config.yaml
num_hidden_layers: 14
hidden_size: 64
num_attention_heads: 2
num_key_value_heads: 2
head_dim: 32
intermediate_size: 256
vocab_size: 1024
hidden_act: "relu"
norm: "rmsnorm"
norm_place: "pre"
norm_eps: 1e-05
positions: "learned"
qk_norm: false
attn_scale: 0.177
bias: "all"
tie_word_embeddings: true
parallel_block: false
init: "normal"
init_std_qkv: 0.0625
init_std_o: 0.0118
init_std_up: 0.0625
init_std_down: 0.0118
optimizer: "muon_variant"
learning_rate: 0.00554
lr_mult_up: 0.913
lr_mult_down: 2.0
beta1: 0.95
lr_head: 0.0128
max_grad_norm: 0.5
warmup_steps: 200
schedule: "wsd"
decay_fraction: 0.252
decay_shape: "linear"
final_lr_fraction: 0.0
batch_tokens: 16384
max_seq_len: 256
doc_mask: true
train_tokens: 105300000
max_steps: 6428
dataset: "wikipedia_en"
Each number is 128 + 24 x the weight over its row's rms, rounded and kept within 0 to 255. Layers, rows and columns count from 0. Numbers have three digits each. The size before them is the row's rms in percent of the matrix's.

# layer 8 attention query, 64x64, rms 0.25, rows 0-31, columns 0-63
071:110136089125122170125114068118124126112129104129165146121122102102148154139164125130121114087096138158153143113072132091172104102157115169088120139133162140130129170128117145133088135120110132
127:129143138090175104166146129141130164129117147119163103126128177180154134137113142131138109137098142102108143094172143132126097180129155146157113159168089083108114136130150123101131132122138137
102:171111099135070107133141121108113101088122144203114128125155129130099116146154120167089129107121088115101145154119120153143143110141094139133135115138097144139142160118092112124183130142112124
085:124142146095140131129119118126140088125141123140117130117145089120119094163174142071147109119130113123141129147155092115165115150101119188099110114135099090068130111130136132074133121160110146
105:114127103119111101163142113107111168148128129066103158112087136094133149120099104140147118126167128129118158089155106094133119123120145100168125149166127101127070103119140160169129129116145141
085:142106160189119180079127101104147098124110121111089087151123151098121158090129087144115129132128127121130128104163121147128088150139140148123140090137114104105106154101139120138147133088159131
094:108123124097116110112111154156123113088070101101158147126155085122121114122154162118163147109131173122161124113065097086162165121145129123119123131146136122103106125128156118124167132114160136
081:113169133160131143142132150093156123144116068164125125137123108124128158141130144147124123142109061154065127117128137133153127130100085158117089139093156094135108123147155125123158147148128160
095:098109158133143144126103144172157128104140097140150120144108103148119141163140111153148084116152158175137135100137127134167111093147122151159133180104139105116104075165150122098135110096112116
101:105118123140155138150139136093101198168121149096117076117124130119173095109119143122141129111115108129145184085144131162104147164143163099125099138132150137131134127097111149114106146120156144
086:150129124148118095115161091108131124112087139153127087156150147120118117152138154119091123163087124115099130121154148143116129127097089107111206115142137119133148157129081171131115142126088113
091:161116158144142099108122168134099144131144119144089150140182128107121106126139117105134140122086152097150111146088050148166106102117158153112127149122146161113126123146122122107152134100125094
087:138153145115143155091126162121085156112116131111107098122109136069095136141067143131111174106159120110163163120149116119129118144111166134142128101105161099172122156110141103111132130099145140
093:121102132082136139167149169139116125139104143109122129146126077099134130117122135118158090130143143148120111122141139124152081165151140109148117168136110072108134089124120109136120184133184096
088:076127114095085149157122134134106114132101143111126103132117050091141114146124124088116103137105140113109110156147160104115111141109119105136171156134118178110092126140123108107123095110130160
094:137106154131126131133148059106114130140113117120138099139124140108172071121098096126115089133126143110127131124112116101095123176137141074132139113119146090170157092097111155129096125136129164
085:173109142154114124096109123116171125111119135104135126121134124137147139107118141136120145120164088150134153140128112114143144142153131142103180111114076130128183134092139187118173097180106112
098:123109105137135162103133147091154150106122122133102087136088133159153112095127170127160138129142121142144135117146160108137122123096137199129136139186096142152122143082116176133134127149150106
087:134105141100069157100122091145118099144131121078130158133142121141087155114152109098107151110154117170173126103118105129116157127130155127125115105144157118145153122110117105104100136064142154
078:149114136152131160109104125091163116142111156143118124148115148113130125140130140082143124098111145081150135134140159118123151169125169122160170154086086114155070117094113130142137141160087121
093:130118127104169153160132152155098153162136134116169067092120154155154120149134127112123083087117151131098137117159172111122120157112116093102117131148136090144131104114154104138133169123154140
081:142132075131150072162129158115133123143092102136112124129118126125092136101130157124140119146110125127157103131157100129083119171118146081155117118173078151146139135111135142090140147099169115
075:141132124132145104096120091177114119081156134121102114169112161144118131135157133142064138092120132153154155138132148122082106116147187097139140134141102093129121114163118146156123158120110144
078:144112135161134151152089114147107136090079121115124128091134145140081101151135091120142173108102108126119138148127120122173160142121148153144084143158089115171153093147127090121126143151137153
088:150107116136147135149106102152134116138111143079159122121103100152147113122123154064135132112149181101124157112145137148127118173121140115143104147149104150118139092057136129150119154099099102
108:138137095165081113084091137104093132091140123111128145106128073096114155109102112143116160101171108128128125120124126130152151096169107132161111117134179146104150125146124115126157148115106159
098:116146118094072159135091119108087075132128145146171101130114165116149145145164135146124136162138124113129167150120149135090105098159104120137165114117147117164130094119093126132156156100122134
089:150138119133082155145117106172138129120086139146099114106129124103144120108134125149068155129134126149090116148115121154114134135149097112086150071153115117119168125113056142127136101124100129
078:106103098120095105127135126108115146104150110102108185118133097122131178118099137159132160096117159107142124103160122099154099155135099135103068101145097137178123136135123132119108143134153158
085:131128102114119150085101104133162098158158122178140144109109134115155122179138163117098127103164074151127136138114113176146122146171130111124154105112137129136113122159141110172136133135129177
080:106142124117100130116097112147154153154135118162127148140131102123130156149165128095123098133114104075084130143085133081161150087147144103160138114094139095089136130175123141165122141122105111
096:121125198134152153153109160132156167157115133132148102158096145169151105126107116119133122134150127092096161153152130165151121168133159145158134104098101113118135128131144153099139178122102127
# layer 8 attention key, 64x64, rms 0.243, rows 0-31, columns 0-63
086:113121133123067133110108115141108134151139131113127104162115115131141143115151146162106106146137107128105134114151170161161097172145138175109096162068126169134158103124107147145169106124134106
115:115125121090163130130180099072145118129088132115160107130119143123125124148124083089113144131139127170098101123130124082092121148111128116136133150130142105140153125160152069177128157124104119
096:144115127144113161131150135090117130120112106128120108153089118121091128121114120117104139094135104087166165099134116185131145147138117142091118084127120134085115173094088170121139150098165140
094:094099103097097129152138196126126120117130147134138122118103119145138148114144125131114121168111133090156138059157123137165097168111156112144090134154119099101133105134098110112102102108152111
096:126143139137206088125168099146124172141141139126107136134181107086152152139153143091130135132134090114117147141143103131108117132150124130164145148125115163142140109146126083163150139143089112
088:132106152146130125110100116161138121184085155128164115113115133123160150145114128151150142124094109118138077114136133140144166152111164146130109076156082149124148149125118102130150174153151167
101:098154161104125116143116138122112170145109128122093125110127157107148175091148106137158093113149151107118132093133111126166096135134138154162091146101129119107104126064166124115150083113151131
066:131168080110138150115151118156070126143109134127191119113141101120116177146112148101151106149081112137155101147141146139167132132138141114098135100117118118126131090151121173155123109113146095
104:087115113132155145138108091144135149143134130128145100144117128084107141128116146194151115072125122127143090124167166117133120166147096102139074156101127129127151113109151131124093097093137114
103:133140139139130071113134118118133162096101129084145147102107158117127131163102138122104141165103147140162097129154127137137164131148154130108116159117136143155198151128088099155163150137092137
093:129127155116139120094130120119126122154142122112131166119141131178094133135118099142119135097135105164138136104115116144091167101117141123119207070150155107143094127142128150091106142107103083
095:113132152118140120185091155142134152126104103141130141121094134115169148086117137132127128116078140089125104138136130177168135186131162135126070125153160127099149136100135161114119123139124137
093:134113125143171101140147152141189176116114130107077154066162097167119125101099119116113128131134110138081129154152155124147144068138120129120127120143138126104132124117119087126143130131116105
097:169116128150140141143114159113122132104161132102109125115125142075140202164152141122132132137133143164116076125143127097114107118112170119187111139153094133149133103118119115184131127123127130
088:115113119106093081132123131111150118147168176136139127154099114106148151161162118150097110141096128092133113130108159085100120127121148132132097107087136123124131098084116142159161074094141123
092:137110200140106127082129121124154151120105093132157170123121100124131103159114114149115135144131096148131111159164113103092088104138119160139153082139114105144128124142104072103107133146118137
084:110120149162124148102121147138137127114151115083132128114127092123090084104093102078140123175167169124129128125124108167153158132109094154148111113105128119083162133116108131093146163119158135
100:106175130162132120107162155090144086134104153102132129142125170104102134119083151112130188161141114136153124088165137153185135138103121123153140119108124127121153110119099116151148155124138148
086:136125112103088139148087091153133115124082147157125156107155106111104149100178132157108101102104124141150153116139099162136116116149100183141153136134094140133114128141169119091142119109126170
079:149083163131178111090119128118176100134097146090136114134123151120111119144087142124133156168156098090110082075159108146138144139128156126140124108145096110130099100143127120123128098118128100
096:109143159128170113146151136124128120089147138148131144153131119140144147173131153139124126104119133141070121090139154113078074108158145156125158167135109085129141125139172099179126132122128107
077:105114121141146126126163125172119137089118115181178149104124165101153138152091127103085119131131124164131113106134077146139149109112164057144110118117136133126119134128149111161149140143122149
074:093098168127145166132157087160159127117106092120124146164104174138112111110129127165138087085123112120137131121102132135115114141137129143155136113143112151138136127175124100159101126054133134
082:149138131115159155120124155132144169154131127135114139120147108106099097138145097099155139091142110132096140093151088153165130141169125136075120110171112080098103090149174107122129118119147130
089:123136145111132123172146107154141136159158163122148124103133114162137115156098128171147172155161154110090108092138092130116127139131163098174151145132099153152155114101130068139152136142135131
103:162139125166130127131126137152126125189169133134102115123135119155119123069160104112134091101117116124144159137110103133138167121159117126105140158113079158106145124067112157092118141106149124
096:146116114124093157122119138118138119121110136153137091118123158108164098131141180150080125123113097125143135130128167119082142114150086155114159124131085166067145139108132129126142109128146071
082:149132126134072137132158142175143110158158131109101127129112107143125090134135147133092112104123158136175122138116111136129121117105129191125127069109100103103121170119099157150175111130110136
089:124110094151098133123129107073152099133162121116120112134113143090139141112150110097107094177144097153132173130180134129146127159143159129124136147084099139138119148106123125180150135138134173
077:115141138161102183101102097172124137092097156107129118129125106184101114143167160141123160139112109103138173111128096131116104109144145132102141160145121148113129131114115136133086099088164129
089:149140119104115122094102127138111113093153091090136134190101097120126144123158125148118115127164113100153091116119139114106117150120119162108141136121140170125085169114142177146110088082131112
089:125110123111147117125150125105154139126137103074188121106119116148118108118093132124113181152159144117142054127148123117148150117112146118112170135162105088082168125126148101142126137125119111
# layer 8 attention value, 64x64, rms 0.274, rows 0-17, columns 0-63
093:152112190093119146118150154138127143110110151167135136148175131151147154125133123102107157155134140116148135090137128145141104145114115062067111116113153145125128117120156066138135126136118150
109:151113154083107090134156134112073149097128135145136133193121163125108098117121157132131145107122105095113109155147103135103144193132136156144118131123091124177129125103138117119114120099117107
094:107103128124110097118133141123097082148096103089114146114115123129140143103109112136126090092096101146159158186163162128144115112115130135126162175113132078149126128169153150138138107162145115
095:118157115140139153123130121120164145153132158138116156124121139141115137108157107105103142092183112139135124159145141118143157193128074131120161119142092187089152115092107129148110113126161112
105:147146122155131161154133129146118137135139118132156127105076098131144072135126170116132106114129128126088133090133155116143078124143117084141151088125152113114140059121102114117170104153112152
086:127136135185129127142124089124138148143113131122104102170148103077122135140095140129109175179153116109089134132129112091185094096095116162098137164136148125126131099132133113102114118103131132
112:140078109125123129087094152162085125135103096123125109176130114126120158104110113086141104151105129148148143148099157105162130087130151096114143153158114149110100155149104141155099150134162146
098:054108110112129133142093154111115112125063077110129151105142128109103107159110154150145106117092113125113145147135153131137090132112140100128118105128135088108111099123106139097154169146106128
092:108118099120136092094110127151158124129108130144153147150126113119126155098141116142095126092092094131137104088113154187089134108185143083089138141131133139106159138106141124179114117112131115
100:118145125137141184089119087110143160108164134120121129093117115118116141135157135059128122112106145104142089105095166149136149121128125102104101149133140114126128113171156125144157133180090151
096:142154089138136092158141145138124183124105106143156114138141107119168123132122144158178161141101152143147106095131118128112109110067090124096111098129136110097140098111110113119134154104103169
095:105151140098144140119126128163123154124135162121137146102103103177078097139127110136181123156100102095150107120157134116126135176142142104108127104132088156125147092140128122086158147119173105
078:104159131139143151136131160128109166081139103155170173153115181123141135136110090109145101131131109158130076130166099153126128140094155175130144084114158125123132115134112111141116107125127163
091:092174096144072146119135152128148122148160136123132135074145130131120125135167141101131110119113157113135122106090153175135150207109129092131149117129117132116102115107118103143116143144088127
097:120079121156124155152118188168138084100114129160117092158130109160110121128105111099085150120106126118115161159134148093133124100152151148115121143131126133161100160090125116147122164159146141
103:085123130160140134107151112136143138113125135150124098084074114110122130081097097143152131147129112116100106136094096124125149144129090137160126127136155119109124103154147087104138135074192116
108:066123139145138132132176136104146102102133160143122168123097080135101116130175133165201116116144130129141138159124136110145178120142134110153129130144095135175143127138152131148138107144132130
099:143137113108140104133102179179141125159139162106113099163173145100122095144072115135119135105083156140143133147113152105146140117099158136128115154154158127137123132157078103101111134107143144
# layer 8 attention output (transposed), 64x64, rms 0.224, rows 0-17, columns 0-63
093:098107103127155150151127146129109149154175148151102123124142084103150154115149107170132097118112070139102158178110110126136095170129144149109100158155142134132111121121116157105126101145136086
114:130106136106144154111162131180166152150136080105140126108147140157137136120147133135144090107166143114104145097151135111153155145128078141142122123106167068110101102164160135159113123129120102
086:124120108115113137128151086094151172109087154113147119119129179150133127162135099113150199147088138129106085096126110100120155150131112127120126088147165107102143152126130091143133132104130116
099:101153120118164139074145120118151085096155140157153141097165119155140112166116161137123141117130116133084125115142121141161094078158160149145070115159130096146136130134139120138137151156146132
099:081134136086097086141135122121097130172182136109126123109140142140138125082101107105118180122120142143170140129116107122127124131141166144144114113100134156148140133082105124102123129070162120
093:136115103112118123109092083098104122132133166154126123121096148142137150115151073151127104119098144128138137133136151137126072132168146096154108147138146107167117119091102142177103116157096167
116:115114113115138130124171089101129132120093190096131102128118132114124094138170131151126113210136110161109090144163124100116110108097117111114165123139126132121125099115101143138129168117105145
093:154092098128077144127127112158120147143143142076128133115162143144110095115136118114142154161115170114187078158113099123115158153145146081118132143126116162113161142102139099113138106125116134
091:098118098145164123108189167138128149100119121120121138099128085120131111148110159121105151128123136114101136158124123084136087113053120123107107121158106125126121108146103129097097151155168122
100:119098154138105072154116165097128145117148109142078164143170125098081144084136130164134138120121108115151122151100090145120097165114159100137086148138081131134148128145120131119124124129129116
089:104123119106089151174099142166076122117156116112091117153105098132125140096141113141170109138133169126107123156095137100090108094177117104151122131103145158140127129109102137107121091119143156
088:097089151115098103125107127121140089133129083108124114100169136099118124160147162104128100076136107154172111112090133123140135145126142155091140142133116084107150122097140098068120121129130134
078:140147129170094142122131109157115124123140156105128125105153119149129106051129171151116120121116100116094154135077154135113126122163133152154103120145149110105119126108141173105109076141170128
092:140152132151123110129145148159117109119210127117086155156159080135126099135086132126115149121152136153148116108130122125141089120133152103107104115148126130120158148168088085094139147131138096
099:142117118141171148128152125155141144155060171117145144126111151112117109120113129096105105174151108118132127125169143107133157153134177201124160116137123132157160127118127153133117116109092117
095:109110115127110128118130175063108124132141119125132139148093101095176146121152140156089135130142143158149139101143139137138105139152127077113099126135145152118168132070119158107152140160141168
116:147136131110089091107146138092192100121107115129172148172111094107108133140114148092093142112147143140100098128139114109112140186135121155151089128101106174115149129120129099118124117142125138
103:114122131088135189117128082130115119126098140154109109161107143137142137120171125143155080150105186143153102086157156137111106118122137141131178124132097095103116133128118107142120095099110117